config = dict(
    d_model=512,
    head_dim=64,
    d_mlp=2048,
    vocab_size=10931,
    norm_place='pre',
    init_std_o=0.0356,
    optimizer='muon_hyperball',
    beta1=0.95,
    schedule='wsd',
    decay_shape='linear',
    final_lr_fraction=0.0,
    steps=9553,
)
Each number is 50 + 15 x the weight over its row's rms, rounded and kept within 0 to 99. Layers, rows and columns count from 0. The size before them is the row's rms in percent of the matrix's.

# layer 4 MLP up, 2048x512, rms 0.0411, rows 667-680, columns 256-511
101:41 53 41 63 39 41 46 55 26 77 47 63 66 20 72 27 23 34 77 37 59 48 31 58 22 56 64 49 53 62 28 26 56 51 55 41 30 67 51 49 80 43 35 79 46 63 72 45 51 35 45 61 52 33 59 34 61 46 18 45 76 19 52 30 66 59 40 48 71 48 68 65 71 47 37 66 52 51 45 56 34 50 18 31 62 59 54 85 77 27 32 44 60 42 45 39 28 62 63 51 31 46 37 33 55 24 53 30 67 99 75 58 61 76 50 40 65 66 55 60 38 61 64 71 48 48 47 65 44 42 54 67 32 58 39 35 50 48 62 37 51 51 59 66 52 57 61 38 46 62 37 38 49 37 64 37 38 55 44 27 48 63 23 51 67 47 48 51 42 53 37 49 29 60 36 93 52 44 56 42 51 80 62 72 48 41 54 39 66 29 80 23 21 72 43 66 85 68 45 69 24 27 53 56 47 27 29 63 42 71 70 78 32 36 43 68 38 50 50 48 34 10 37 59 56 73 48 56 15 44 38 35 54 49 39 40 61 51 33 62 23 71 52 49 53 46 55 33 71 59 44 32 33 64 36 35
100:55 63 52 46 43 52 41 63 50 61 40 49 40 38 56 34 36 53 54 54 94 39 28 36 58 68 45 41 46 67 46 32 73 64 68 46 26 43 75 47 76 33 55 50 69 16 36 29 72 60 47 75 31 60 64 54 64 69 41 46 35 40 61 37 49 36 29 59 44 70 33 32 55 65 68 42 67 50 59 56 67 55 43 39 52 45 21 65 34 57 52 55 58 58 72 65 42 29 64 68 57 48 43 69 63 31 81 56 54 67 59 31 39 60 41 72 32 48 69 34 52 44 25 41 50 51 73 66 45 47 25 35 41 37 42 56 69 53 64 76 43 53 43 68 56 49 63 37 47 62 86 45 38 56 67 87 46 79 71 66 64 38 90 43 45 42 61 35 56 28 62 34 36 83 38 61 49 49 65 45 36 43 26 26 49 30 69 49 45 63 27 62 60 30 50 54 69 72 66 47 29 71 62 38 49 76 52 64 43 40 57 52 53 52 50 36 70 36 74 42 49 62 44 35 29 26 66 31 51 72 55 43 46 59 45 46 36 49 21 23 69 60 57 52 42 61 33 15 52 55 44 47 35 73 61 39
099:43 39 43 86 49 50 71 40 77 56 37 49 65 39 26 51 32 55 52 32 48 50 63 31 62 61 78 47 60 40 47 36 30 73 60 57 51 76 53 50 57 50 64 73 53 56 37 38 54 56 29 37 35 70 27 43 41 21 62 46 65 54 56 43 58 48 61 69 81 12 38 86 52 53 62 70 60 46 71 42 73 70 49 40 47 43 83 35 27 25 38 70 68 54 45 69 58 34 39 53 47 38 61 54 60 59 58 30 41 37 55 46 57 56 39 41 62 39 47 41 06 45 56 59 43 52 34 56 59 42 53 35 41 58 50 66 48 35 61 43 34 68 41 71 64 63 32 74 35 18 59 35 36 32 20 42 55 35 32 50 46 30 35 15 44 26 46 58 69 57 56 50 51 58 12 60 54 74 41 25 54 57 48 40 58 66 40 63 58 53 38 38 40 49 26 37 26 52 53 38 65 36 31 45 68 61 63 52 75 16 59 35 55 47 22 65 36 52 42 61 60 82 46 37 14 59 33 64 45 39 47 30 59 41 44 25 35 79 21 55 67 52 34 48 62 59 46 57 61 28 33 51 86 58 43 45
081:55 47 39 38 51 28 62 21 39 52 58 93 72 72 49 81 33 57 45 60 26 47 55 56 29 42 34 31 47 41 55 55 28 52 65 74 54 01 45 32 36 84 39 58 58 63 61 28 68 37 68 40 59 57 33 34 32 32 48 41 64 52 32 53 61 35 61 72 46 59 60 44 29 66 52 33 47 30 56 65 50 50 11 34 49 58 68 46 53 25 43 60 50 50 42 58 60 48 49 49 46 39 52 55 26 46 63 31 49 49 88 65 53 42 58 43 65 46 44 62 50 67 60 51 22 42 25 06 71 58 78 24 40 35 45 36 37 54 74 26 61 59 26 35 44 59 36 40 47 35 31 69 64 33 43 98 39 53 50 44 59 23 42 83 43 42 54 58 44 59 55 26 39 35 35 53 65 48 48 73 52 47 65 26 24 42 38 73 53 21 48 77 52 39 83 75 29 48 47 62 56 39 69 56 76 51 71 59 38 52 57 44 52 32 66 65 48 71 49 53 38 57 45 21 68 52 49 66 61 69 37 88 39 54 43 45 57 76 40 57 28 40 40 37 36 25 12 42 48 42 56 65 59 11 28 49
098:37 34 64 56 88 50 53 43 69 46 65 58 24 54 66 70 34 66 85 60 51 88 53 41 22 54 53 20 31 62 72 43 63 41 61 25 71 43 47 27 56 57 56 52 73 19 52 29 29 44 58 44 36 56 22 65 38 72 52 58 56 51 63 50 49 86 45 60 53 75 20 67 29 46 67 42 53 52 27 57 84 55 42 40 41 51 46 39 50 40 67 33 18 59 80 45 75 59 51 77 55 45 34 44 70 62 60 55 59 30 43 44 32 47 55 56 65 57 88 66 41 55 38 30 55 47 60 13 49 54 55 50 36 57 49 35 49 60 25 63 53 35 43 48 41 43 50 69 73 58 25 38 69 66 28 34 13 45 51 63 34 64 60 46 81 61 28 66 78 40 40 72 88 56 53 47 45 48 66 47 20 46 44 54 34 65 60 61 53 53 18 44 29 66 40 51 53 42 51 64 78 66 30 28 62 50 41 51 61 37 79 51 60 43 09 69 46 77 61 36 13 37 35 43 29 38 88 43 73 37 18 58 38 23 29 72 35 44 45 38 41 31 47 50 47 51 59 32 32 48 37 47 60 78 46 60
101:35 28 40 60 27 28 39 60 48 79 52 67 50 45 56 66 64 22 50 47 48 45 44 40 39 34 67 41 68 64 51 68 52 41 30 56 32 56 23 60 53 70 55 44 50 48 37 42 20 32 38 33 64 61 58 33 52 37 25 39 40 37 33 52 34 63 48 38 55 73 29 64 49 70 81 45 54 41 21 47 62 52 50 53 40 45 72 51 70 46 60 39 40 80 65 47 33 46 44 41 48 58 48 44 50 29 33 40 06 44 67 59 50 48 55 56 67 28 63 22 53 67 56 51 50 85 53 33 45 49 26 69 46 42 77 47 45 22 69 52 54 69 65 58 73 48 61 82 60 25 55 38 71 42 66 41 34 54 46 45 46 81 30 50 50 38 68 45 63 77 53 57 41 34 29 64 75 26 81 59 49 72 35 41 26 48 40 67 44 61 64 57 59 71 51 43 55 77 73 67 60 49 32 54 26 65 50 34 36 59 71 38 48 60 55 35 45 51 47 58 56 30 31 69 25 49 73 78 50 70 49 47 35 59 30 73 72 30 62 52 63 44 59 13 20 42 55 50 42 58 12 45 48 23 68 35
098:54 77 52 54 33 52 60 52 59 46 49 47 40 29 76 44 66 40 33 72 27 40 46 35 42 19 47 21 45 58 41 61 32 66 37 86 54 49 64 50 59 23 66 64 36 60 40 52 33 52 45 46 47 68 44 45 55 36 49 51 53 44 55 25 74 71 64 58 48 56 67 50 48 49 58 24 43 47 56 46 67 42 43 43 64 47 83 37 53 42 33 50 25 46 39 16 49 65 39 69 75 62 39 58 45 40 49 40 61 49 36 55 64 38 51 71 35 63 34 42 41 62 57 53 48 67 28 53 41 48 80 34 72 36 68 73 57 53 37 45 52 58 51 44 39 57 05 59 47 56 42 62 66 33 72 61 85 60 53 28 58 68 61 60 53 71 50 67 59 65 52 39 40 62 23 56 61 65 41 31 49 40 53 56 29 62 35 28 42 54 36 60 34 42 50 45 31 65 72 74 44 33 51 59 56 69 55 29 15 63 64 42 56 62 36 54 75 26 43 85 60 97 59 59 78 56 58 46 41 41 62 43 52 71 33 44 80 40 71 40 36 52 42 43 50 59 61 39 56 43 41 37 40 42 48 45
101:55 63 63 14 79 19 55 28 42 45 50 53 27 49 51 51 74 37 56 38 55 51 59 50 76 45 61 55 37 57 52 40 65 62 70 55 81 45 47 56 55 62 43 47 46 34 56 34 61 56 49 53 63 37 70 28 73 56 31 49 54 39 58 47 54 57 28 79 74 47 34 70 48 38 43 55 67 58 52 71 55 57 35 41 34 33 05 53 32 29 64 71 59 31 60 44 37 58 27 45 45 55 39 46 81 60 59 36 48 63 42 50 59 43 66 72 62 49 46 02 42 52 80 37 30 62 76 51 50 51 43 69 40 57 49 37 58 46 66 67 40 45 31 66 39 60 45 54 55 55 30 78 35 47 50 54 49 61 78 84 48 70 47 61 56 60 40 41 51 64 53 64 56 14 43 09 46 68 57 42 41 43 38 49 67 56 51 52 52 52 41 25 40 51 33 47 51 55 59 51 45 36 51 59 70 36 59 60 36 47 74 47 58 34 43 58 63 46 41 79 24 56 45 40 58 47 59 26 46 57 57 55 48 33 51 27 76 56 43 47 27 47 30 45 68 36 67 90 18 45 52 50 66 50 74 75
093:37 78 56 50 70 56 30 46 34 72 50 42 50 38 55 68 51 14 32 42 42 48 42 57 64 64 66 37 70 63 41 55 54 60 34 50 51 16 62 72 77 37 38 58 28 58 50 44 45 54 30 61 53 26 35 33 39 74 62 66 67 58 70 57 40 22 34 08 53 40 48 37 45 70 37 64 40 41 77 46 45 49 51 35 48 53 54 18 53 71 39 43 60 55 51 69 81 43 45 39 40 66 61 47 32 39 29 62 53 49 56 65 56 35 58 81 41 45 45 42 29 28 50 83 27 34 57 77 53 39 51 61 57 53 48 50 67 36 61 62 40 59 70 82 28 50 47 83 58 50 33 52 45 73 64 46 54 56 64 62 77 49 61 31 49 37 83 41 75 66 58 05 82 45 57 17 30 18 44 57 58 34 38 42 80 44 72 30 79 28 60 50 37 57 55 60 47 63 48 38 55 32 89 99 65 48 65 33 64 68 62 42 37 45 53 55 53 56 60 43 83 65 13 74 51 50 40 63 41 57 61 54 44 52 50 46 47 45 43 50 50 53 55 76 32 29 57 63 51 45 46 63 50 59 64 64
102:23 43 45 25 43 39 46 29 52 50 30 43 57 34 54 54 43 46 44 36 54 50 44 33 48 35 16 56 43 66 57 59 51 32 49 17 54 60 32 71 40 54 54 44 55 46 50 39 44 38 33 75 50 17 21 61 53 28 59 35 39 75 33 42 68 61 38 70 45 49 27 36 77 35 28 45 55 32 38 75 46 49 33 40 46 47 42 62 65 44 63 39 70 37 71 21 35 64 49 51 48 22 76 46 44 60 43 43 42 47 48 42 66 61 55 61 67 62 70 55 51 58 55 55 54 37 44 44 65 45 28 74 29 30 55 46 66 55 49 72 76 83 40 49 56 72 60 35 42 61 46 71 57 90 54 39 27 41 49 57 35 48 29 45 54 45 46 54 28 38 16 39 27 18 58 26 22 76 69 49 67 52 49 28 42 48 40 40 75 46 41 37 47 47 37 40 40 67 35 54 47 21 66 45 40 43 66 37 31 67 38 63 50 61 65 41 71 67 42 46 42 36 46 79 37 27 61 32 66 36 49 67 49 67 52 36 43 57 75 43 55 15 44 74 47 67 81 31 69 50 50 77 64 36 38 48
100:87 55 59 40 36 37 66 61 24 25 66 70 31 65 51 61 28 43 56 36 51 61 53 43 63 64 21 51 30 47 77 57 55 32 74 45 49 34 58 44 51 54 54 63 75 32 38 67 32 55 74 52 44 40 41 63 39 51 66 27 43 25 49 21 38 60 40 33 70 71 59 25 54 54 60 46 34 55 75 58 50 44 33 38 08 32 64 40 48 49 48 39 56 33 53 40 56 42 47 69 54 36 40 59 60 26 50 30 50 34 47 52 44 56 52 74 66 64 62 42 29 62 33 45 43 59 57 49 47 54 46 13 61 49 37 49 32 34 57 47 53 70 38 29 48 67 29 45 54 67 56 61 57 32 20 37 00 48 43 58 29 60 94 70 51 35 31 31 62 75 78 57 42 53 61 59 54 69 64 54 52 39 52 55 83 38 29 38 38 44 29 62 40 74 45 49 33 62 63 21 31 52 61 56 26 59 60 53 49 34 25 50 36 31 38 56 62 59 19 59 54 54 37 50 59 32 23 30 48 36 72 41 36 66 51 53 42 68 70 34 34 72 54 37 43 56 51 55 74 51 24 35 30 56 49 58
096:40 31 48 68 53 52 63 51 39 38 28 57 65 39 58 45 44 34 44 27 58 55 30 64 24 50 42 57 46 43 27 75 61 50 57 73 41 28 40 58 48 45 52 44 82 62 45 58 37 66 50 40 77 72 48 50 47 55 05 39 56 31 52 21 38 36 57 32 20 64 25 67 41 56 69 40 36 34 49 84 38 50 45 87 51 65 48 39 64 63 42 28 42 62 70 70 34 54 39 43 51 38 48 53 32 66 82 48 23 58 53 44 51 73 63 05 40 39 86 30 61 53 61 35 27 54 60 42 44 29 45 61 43 82 39 28 62 65 26 54 60 39 61 49 70 28 18 51 35 46 40 49 65 25 37 49 27 54 73 67 55 42 63 41 53 21 64 62 36 31 51 65 35 56 22 50 72 11 60 71 44 48 41 33 34 29 43 49 20 37 38 41 48 71 18 65 46 57 84 48 62 42 46 62 57 27 66 23 67 50 66 46 56 40 49 76 91 71 25 26 50 67 75 39 59 55 53 36 50 51 41 61 47 61 49 76 44 64 61 60 52 35 46 58 44 90 53 75 64 47 52 53 56 42 64 43
093:58 57 54 34 59 53 50 60 62 37 85 74 38 22 57 53 59 58 72 63 46 43 78 38 72 23 18 54 26 52 49 63 33 54 35 38 49 56 24 54 74 82 30 38 41 68 73 27 43 40 43 52 48 62 61 25 43 51 44 64 56 35 23 84 53 27 18 39 44 42 48 42 47 45 33 44 53 46 56 58 47 45 59 63 24 57 58 45 20 49 48 69 51 48 65 73 38 35 36 37 41 44 43 55 76 60 62 44 51 46 65 20 62 65 46 59 52 73 47 52 60 74 52 32 55 39 22 46 58 80 12 21 35 43 59 57 41 43 39 48 68 47 58 58 54 68 44 33 65 66 68 50 87 73 51 24 50 32 48 23 52 38 50 45 56 40 75 22 61 52 40 66 39 37 62 59 29 40 28 46 40 57 78 54 57 59 50 18 34 50 49 20 36 59 40 42 46 53 67 57 50 66 08 59 55 54 63 50 48 47 48 52 14 62 51 51 68 75 80 63 27 43 64 75 70 79 68 48 61 63 52 62 47 29 34 64 38 41 44 77 77 43 45 79 44 60 58 36 50 39 66 54 84 65 36 72
100:22 44 19 31 51 37 54 32 43 67 20 44 19 56 37 44 55 51 42 42 68 42 51 30 48 28 81 26 60 67 55 50 58 35 25 39 27 20 52 64 71 47 50 67 47 11 33 51 50 78 77 46 63 27 59 40 45 37 35 36 39 35 63 51 15 48 40 69 44 47 39 50 29 23 39 77 70 50 35 40 44 68 75 55 36 78 49 56 54 45 47 53 70 51 20 38 52 44 62 66 60 74 42 39 58 43 51 61 42 69 47 55 44 64 59 45 45 51 75 46 32 61 34 41 33 43 35 32 44 45 41 60 66 47 56 47 65 52 45 46 39 57 42 84 51 63 40 61 64 46 40 44 58 42 46 39 45 55 70 54 48 02 42 66 35 43 63 54 49 46 53 40 68 24 80 42 67 51 49 52 66 58 67 31 41 56 30 48 43 60 72 55 47 43 51 57 62 49 37 30 27 57 19 82 58 64 24 52 35 47 65 52 53 59 36 41 43 60 44 62 29 23 53 54 74 47 40 38 03 68 64 57 54 22 64 31 43 39 65 64 70 38 42 64 36 22 72 40 61 46 36 63 49 64 58 50
# layer 4 MLP down (transposed), 2048x512, rms 0.0411, rows 667-679, columns 256-511
095:37 42 57 55 57 24 28 57 67 58 47 26 74 55 31 26 39 49 28 61 63 40 39 65 54 54 78 57 69 47 51 54 50 49 54 54 51 46 86 25 65 33 40 56 41 82 41 41 67 31 40 25 59 25 69 61 39 39 58 58 43 30 26 45 37 60 33 54 57 48 40 80 67 50 42 71 75 56 52 44 47 48 56 34 80 39 57 55 60 50 68 58 52 37 73 53 42 64 34 49 19 69 49 89 65 44 78 25 79 58 49 80 54 44 25 60 06 81 58 40 64 78 46 28 48 64 41 49 50 45 60 53 41 51 42 78 37 58 78 48 60 30 76 53 49 93 29 33 53 41 58 35 43 32 43 59 61 13 24 48 16 72 39 59 55 41 57 55 57 60 51 64 54 54 31 58 59 19 31 66 45 59 56 67 27 49 60 41 48 43 92 31 19 31 51 31 34 54 29 27 59 46 37 49 56 57 57 51 37 64 48 53 52 51 36 50 66 63 32 41 57 58 63 45 53 45 38 42 42 41 49 51 78 44 20 59 59 47 46 38 39 68 63 62 68 56 60 36 71 60 49 43 63 43 56 64
104:52 33 43 44 54 66 49 55 48 41 48 54 89 25 62 34 56 55 66 47 69 66 50 50 52 45 54 53 74 33 41 57 42 38 83 33 51 47 42 74 38 51 33 47 77 35 79 45 62 22 36 16 42 48 31 62 71 47 64 32 47 10 25 46 35 40 44 54 34 56 52 48 55 76 41 59 65 40 44 38 43 53 41 39 56 52 34 75 63 33 40 59 62 59 70 69 21 64 57 17 49 43 54 92 40 39 25 51 58 80 46 71 44 45 61 46 54 52 40 44 32 47 43 44 48 56 60 61 50 26 56 70 37 62 44 53 64 42 15 63 94 56 46 60 50 48 57 32 43 52 60 41 74 47 73 70 70 54 62 45 43 63 68 45 44 71 54 62 64 42 43 33 07 61 33 81 41 60 67 59 41 40 57 48 46 49 54 55 56 44 57 46 61 50 29 01 54 65 61 46 60 48 59 40 46 39 53 48 46 58 57 43 60 78 68 57 23 54 50 72 33 37 56 66 43 40 53 65 40 47 66 58 46 73 45 54 64 69 83 52 74 48 55 57 38 55 75 48 73 55 80 40 68 59 60 44
091:37 36 42 57 61 47 53 29 55 24 53 68 47 49 76 51 35 54 47 63 83 57 32 76 73 39 45 66 44 63 64 20 37 39 45 43 60 35 69 38 53 57 59 55 62 66 40 68 66 58 30 80 85 29 40 35 52 80 58 54 41 54 58 74 65 47 77 71 76 54 41 48 53 42 58 59 30 28 33 66 48 45 39 65 55 56 08 62 85 36 48 53 41 51 65 57 42 37 73 56 64 61 71 49 31 52 31 48 57 64 53 20 65 50 48 63 70 65 34 49 58 65 18 59 15 32 39 69 71 78 45 80 41 39 69 61 42 55 75 51 29 38 57 77 31 60 68 53 49 62 70 68 49 49 55 44 56 49 47 49 45 37 39 44 52 61 59 79 43 47 42 59 46 50 55 41 66 55 32 42 47 50 38 54 56 50 37 53 44 63 84 37 39 39 88 47 47 50 24 35 27 64 51 43 01 60 45 46 38 39 75 53 59 63 43 48 56 70 88 99 48 38 69 61 79 60 43 71 67 47 41 46 61 55 52 56 53 38 46 55 40 64 56 35 47 34 54 44 51 57 60 58 31 27 39 46
081:40 66 50 51 50 38 59 45 53 26 60 73 65 57 61 32 60 54 41 65 45 48 39 19 59 56 45 71 31 58 68 42 75 52 36 62 52 55 67 40 62 45 39 38 47 68 90 53 61 55 40 61 72 59 41 38 52 45 38 29 59 55 79 24 46 57 51 25 76 29 52 49 58 46 46 22 69 48 41 37 57 71 49 51 21 75 47 59 53 57 45 60 44 27 54 59 22 66 68 82 66 49 34 66 61 45 59 83 47 43 58 58 29 63 49 99 46 52 65 54 65 59 50 46 58 38 52 58 26 46 38 56 41 32 71 57 42 44 49 60 40 42 39 02 66 48 48 32 59 41 31 08 42 54 39 51 49 41 56 43 78 60 60 34 53 59 49 59 42 60 74 34 53 56 30 49 54 92 43 65 47 55 70 44 74 39 45 57 35 65 72 59 30 47 52 18 35 60 46 62 77 55 59 51 28 47 45 49 43 52 46 29 48 43 56 39 73 58 50 79 52 74 74 45 59 71 53 37 46 30 36 21 51 45 55 43 36 56 47 61 49 49 56 60 66 33 22 29 38 48 16 67 42 48 60 65
099:59 63 52 60 55 47 58 45 39 36 43 56 35 26 45 54 39 31 27 35 44 65 44 17 48 44 41 33 47 37 61 46 73 39 93 66 53 52 45 58 37 25 62 42 58 58 58 47 57 47 37 67 45 69 54 33 34 22 62 52 45 65 44 44 78 49 48 34 51 54 33 50 39 35 39 72 43 53 30 74 47 65 65 94 52 62 56 55 57 52 14 43 45 46 45 31 37 41 68 69 33 64 63 47 59 35 62 67 72 67 28 58 64 34 49 70 44 53 53 67 74 72 56 21 57 07 41 62 46 41 45 50 47 44 53 62 78 45 68 44 30 42 45 58 64 63 40 54 44 68 51 34 53 70 54 13 78 78 44 74 60 43 70 55 47 57 68 57 61 27 62 72 35 55 58 49 57 54 51 42 55 32 54 46 25 37 33 04 81 41 24 47 44 59 61 41 53 36 42 45 51 60 31 33 44 39 81 44 40 57 57 33 18 59 55 48 19 67 57 44 42 47 57 31 53 57 40 38 60 56 46 13 41 36 48 47 27 66 79 23 33 56 56 79 39 51 46 49 47 49 62 26 55 17 60 53
098:43 69 62 59 23 43 70 63 47 46 57 41 40 43 47 29 83 67 59 62 87 63 68 66 40 79 38 55 44 53 64 45 55 49 54 45 40 45 74 70 30 55 43 65 58 29 51 63 61 37 46 30 48 46 52 31 27 74 34 43 46 60 36 63 61 43 60 55 46 63 44 55 68 25 49 51 65 88 47 40 62 59 66 63 63 36 31 42 64 54 50 41 40 58 57 36 39 65 73 42 28 66 57 26 47 77 85 48 42 38 27 38 51 63 38 63 56 42 59 59 60 49 46 67 54 44 46 53 49 60 64 09 44 66 47 43 51 72 39 59 30 71 48 37 31 44 50 75 35 42 62 29 24 52 59 35 48 35 75 43 60 49 67 39 37 35 29 42 59 49 49 53 44 45 79 65 41 68 15 53 34 48 73 36 60 71 22 45 65 37 70 44 45 27 37 62 37 56 56 40 64 78 33 57 37 52 90 41 38 39 48 59 55 55 69 71 46 51 56 37 56 49 40 48 63 22 51 25 59 64 47 23 57 78 42 56 59 60 54 55 34 38 29 34 65 64 23 36 86 40 97 47 67 34 36 43
088:01 26 37 17 40 43 59 39 67 73 56 37 60 48 58 44 43 51 27 50 45 36 55 58 59 83 43 77 54 42 33 33 74 54 38 59 34 41 54 19 55 49 65 47 45 54 53 63 46 67 39 56 92 35 70 51 47 67 50 45 63 48 64 44 49 67 38 42 71 24 41 36 60 57 59 30 56 36 48 44 65 65 35 47 63 38 59 42 70 32 56 54 51 40 44 35 73 25 37 53 63 60 47 67 53 46 60 56 31 50 26 18 46 62 61 57 66 57 50 15 22 81 44 16 67 26 40 72 52 42 62 36 36 59 37 59 69 61 78 41 34 60 50 68 48 56 42 59 54 53 53 23 49 40 43 61 46 59 74 84 65 24 21 38 62 69 29 34 16 42 22 52 46 48 50 56 57 59 32 64 37 59 67 52 86 47 86 39 76 68 42 50 41 61 42 39 21 64 53 50 26 68 55 66 44 45 56 46 50 47 55 73 55 63 49 41 30 42 68 14 41 26 50 47 21 44 49 23 48 44 33 64 61 31 34 41 72 66 32 63 62 64 73 48 55 35 49 53 57 66 59 38 42 42 40 65
106:48 53 59 32 80 53 91 48 83 41 54 60 52 58 66 28 60 56 50 58 41 41 43 73 48 41 60 39 43 59 32 43 44 52 66 57 38 72 47 67 66 60 72 40 20 49 60 36 62 52 64 33 12 60 28 54 47 38 39 75 37 38 62 48 43 41 51 51 68 33 38 33 60 52 45 86 57 37 40 38 26 63 37 44 38 23 55 50 56 68 40 56 52 58 50 38 43 73 48 45 56 37 24 68 60 63 57 33 51 55 44 45 24 49 44 46 39 59 62 24 78 54 54 31 31 42 61 64 54 24 46 68 52 40 90 39 46 25 50 42 46 52 49 67 40 46 63 42 42 57 59 33 56 37 51 62 33 52 51 34 30 47 76 59 57 42 43 35 47 30 61 84 40 48 41 39 33 49 45 76 64 60 52 68 40 48 51 44 50 33 48 70 60 56 43 54 43 34 58 87 40 28 53 50 29 77 49 71 46 36 51 38 38 38 60 49 74 24 57 64 40 22 62 49 34 59 94 51 76 56 89 61 45 29 57 51 56 37 65 79 55 41 51 33 38 57 40 47 59 54 61 39 57 54 46 38
090:58 35 68 77 47 28 59 66 27 58 66 41 71 77 59 45 69 64 36 64 32 50 60 52 51 43 34 41 51 94 44 53 49 69 41 31 44 74 53 76 54 68 60 36 28 60 59 57 23 53 33 51 45 59 52 64 48 30 57 48 66 38 47 15 44 54 30 50 36 24 23 43 39 23 18 45 53 78 58 32 46 69 48 58 54 47 53 43 71 47 53 39 60 50 68 64 43 77 41 56 69 74 71 41 39 43 58 62 36 50 34 23 53 45 40 19 32 35 41 59 37 55 72 27 73 37 41 42 21 51 57 56 42 63 79 45 32 25 35 37 67 50 30 44 56 52 55 48 18 46 53 58 15 66 60 59 41 59 69 69 47 45 76 53 47 54 53 54 59 55 84 60 49 51 33 40 74 38 65 34 42 52 47 64 40 58 46 41 37 68 76 63 61 60 27 52 52 69 57 70 58 58 68 53 69 44 46 41 66 60 36 75 30 33 53 41 31 84 50 25 25 64 63 56 50 64 57 40 59 52 35 21 68 33 53 36 71 47 48 62 60 27 34 66 65 75 19 45 71 60 44 08 33 57 37 47
100:34 54 45 67 64 46 66 60 55 45 39 66 50 65 77 34 27 36 63 68 51 60 47 55 30 41 27 28 49 49 72 46 38 55 31 43 55 54 59 46 45 36 48 61 33 33 49 76 51 28 59 43 82 32 40 45 40 52 63 54 42 33 55 47 57 55 18 29 13 40 58 43 59 37 48 46 66 48 38 71 62 57 56 64 55 69 64 49 57 56 81 62 29 38 61 45 40 37 54 64 92 56 68 56 63 56 50 38 61 54 54 32 50 40 41 35 58 86 12 75 65 49 56 19 42 25 73 37 40 45 58 48 44 39 67 37 73 58 41 57 38 42 42 23 43 63 34 51 49 47 63 55 43 26 24 52 64 24 49 39 56 71 42 58 21 66 55 40 37 32 42 68 61 21 16 36 29 83 22 70 48 25 43 65 33 04 54 60 45 61 83 37 68 34 37 48 61 47 52 50 44 32 45 80 38 49 44 61 59 48 48 46 67 79 56 25 53 37 42 81 63 56 31 34 53 76 25 51 71 32 36 52 61 44 26 41 24 21 44 57 64 45 47 73 37 57 48 24 54 66 46 14 53 47 49 58
099:51 56 43 49 41 18 37 53 72 42 33 92 51 64 57 41 65 60 47 33 58 82 47 45 77 47 47 55 31 50 40 95 24 69 19 56 55 54 58 43 70 41 30 67 66 42 16 51 76 41 56 47 54 57 42 39 33 52 10 39 51 34 77 24 32 52 47 26 54 39 60 46 57 67 58 41 55 38 65 18 30 61 51 77 42 56 61 54 41 39 85 44 26 46 34 35 59 46 51 61 35 48 52 36 48 44 40 52 61 42 40 46 59 59 34 50 82 74 55 73 56 48 52 28 63 39 69 25 47 60 60 76 56 64 32 65 40 68 59 66 51 41 42 67 54 44 72 60 42 38 60 62 45 46 46 59 59 56 47 50 45 39 22 55 46 46 51 55 20 47 45 48 72 32 47 67 47 39 88 10 81 45 44 47 76 58 57 37 63 52 56 49 51 34 75 48 44 28 46 59 63 65 34 48 63 65 69 41 60 40 38 36 55 52 49 62 26 50 69 43 60 75 76 74 83 60 45 15 51 31 41 39 73 77 47 31 39 77 09 83 21 65 27 61 38 50 76 23 39 44 36 29 47 33 73 64
097:37 28 57 50 49 29 55 40 55 59 34 26 50 26 46 30 66 61 52 56 64 49 45 56 45 46 39 64 62 59 52 92 88 37 35 52 23 51 65 47 66 39 63 50 54 30 37 38 50 69 67 60 27 67 59 48 66 76 57 17 26 42 44 69 35 50 47 50 48 37 45 60 56 72 41 54 74 53 73 49 46 44 16 67 49 34 48 64 55 77 80 59 40 38 29 36 45 52 40 54 52 63 51 52 62 55 70 90 56 47 46 25 37 44 59 49 44 61 31 69 62 72 40 77 65 50 71 82 43 46 39 54 86 71 63 41 56 68 43 37 67 52 40 75 52 80 84 59 38 39 80 44 45 58 69 45 40 58 68 67 46 44 42 31 49 48 52 42 22 73 49 40 52 58 46 55 60 11 68 55 53 34 69 38 27 56 52 56 50 23 41 60 78 33 46 57 29 59 68 49 49 63 54 65 29 70 61 57 54 38 40 41 71 46 82 47 36 96 10 43 48 63 60 31 72 41 58 69 64 62 67 49 66 67 53 56 39 51 49 45 57 62 54 83 62 87 30 46 51 78 62 59 44 48 60 30
087:48 22 46 48 75 59 47 25 60 61 46 60 30 57 36 59 54 42 46 45 23 61 55 41 53 77 66 44 39 58 37 41 60 38 44 54 37 28 57 28 27 51 53 26 49 60 50 37 72 68 49 58 25 69 43 95 64 47 28 40 66 83 48 47 62 62 49 39 37 65 54 43 56 65 65 48 41 31 69 44 57 34 27 53 82 30 60 59 49 55 44 57 42 46 62 70 53 59 56 69 39 26 62 50 74 38 46 54 75 53 33 32 46 68 53 65 25 57 89 53 75 75 33 47 38 35 48 48 48 45 50 70 56 72 31 42 41 43 38 49 41 53 69 52 58 52 61 39 39 50 61 90 49 41 28 41 45 35 53 43 07 31 40 27 55 61 39 56 26 77 44 52 62 38 35 62 49 41 47 34 46 90 19 62 72 55 57 67 70 70 52 57 63 77 53 36 45 60 58 40 40 46 49 44 88 40 37 55 57 34 44 69 60 37 33 47 24 48 49 47 63 51 52 67 67 44 26 54 85 43 73 36 59 37 34 45 64 34 34 45 52 40 28 44 53 56 48 50 34 50 66 70 52 36 43 66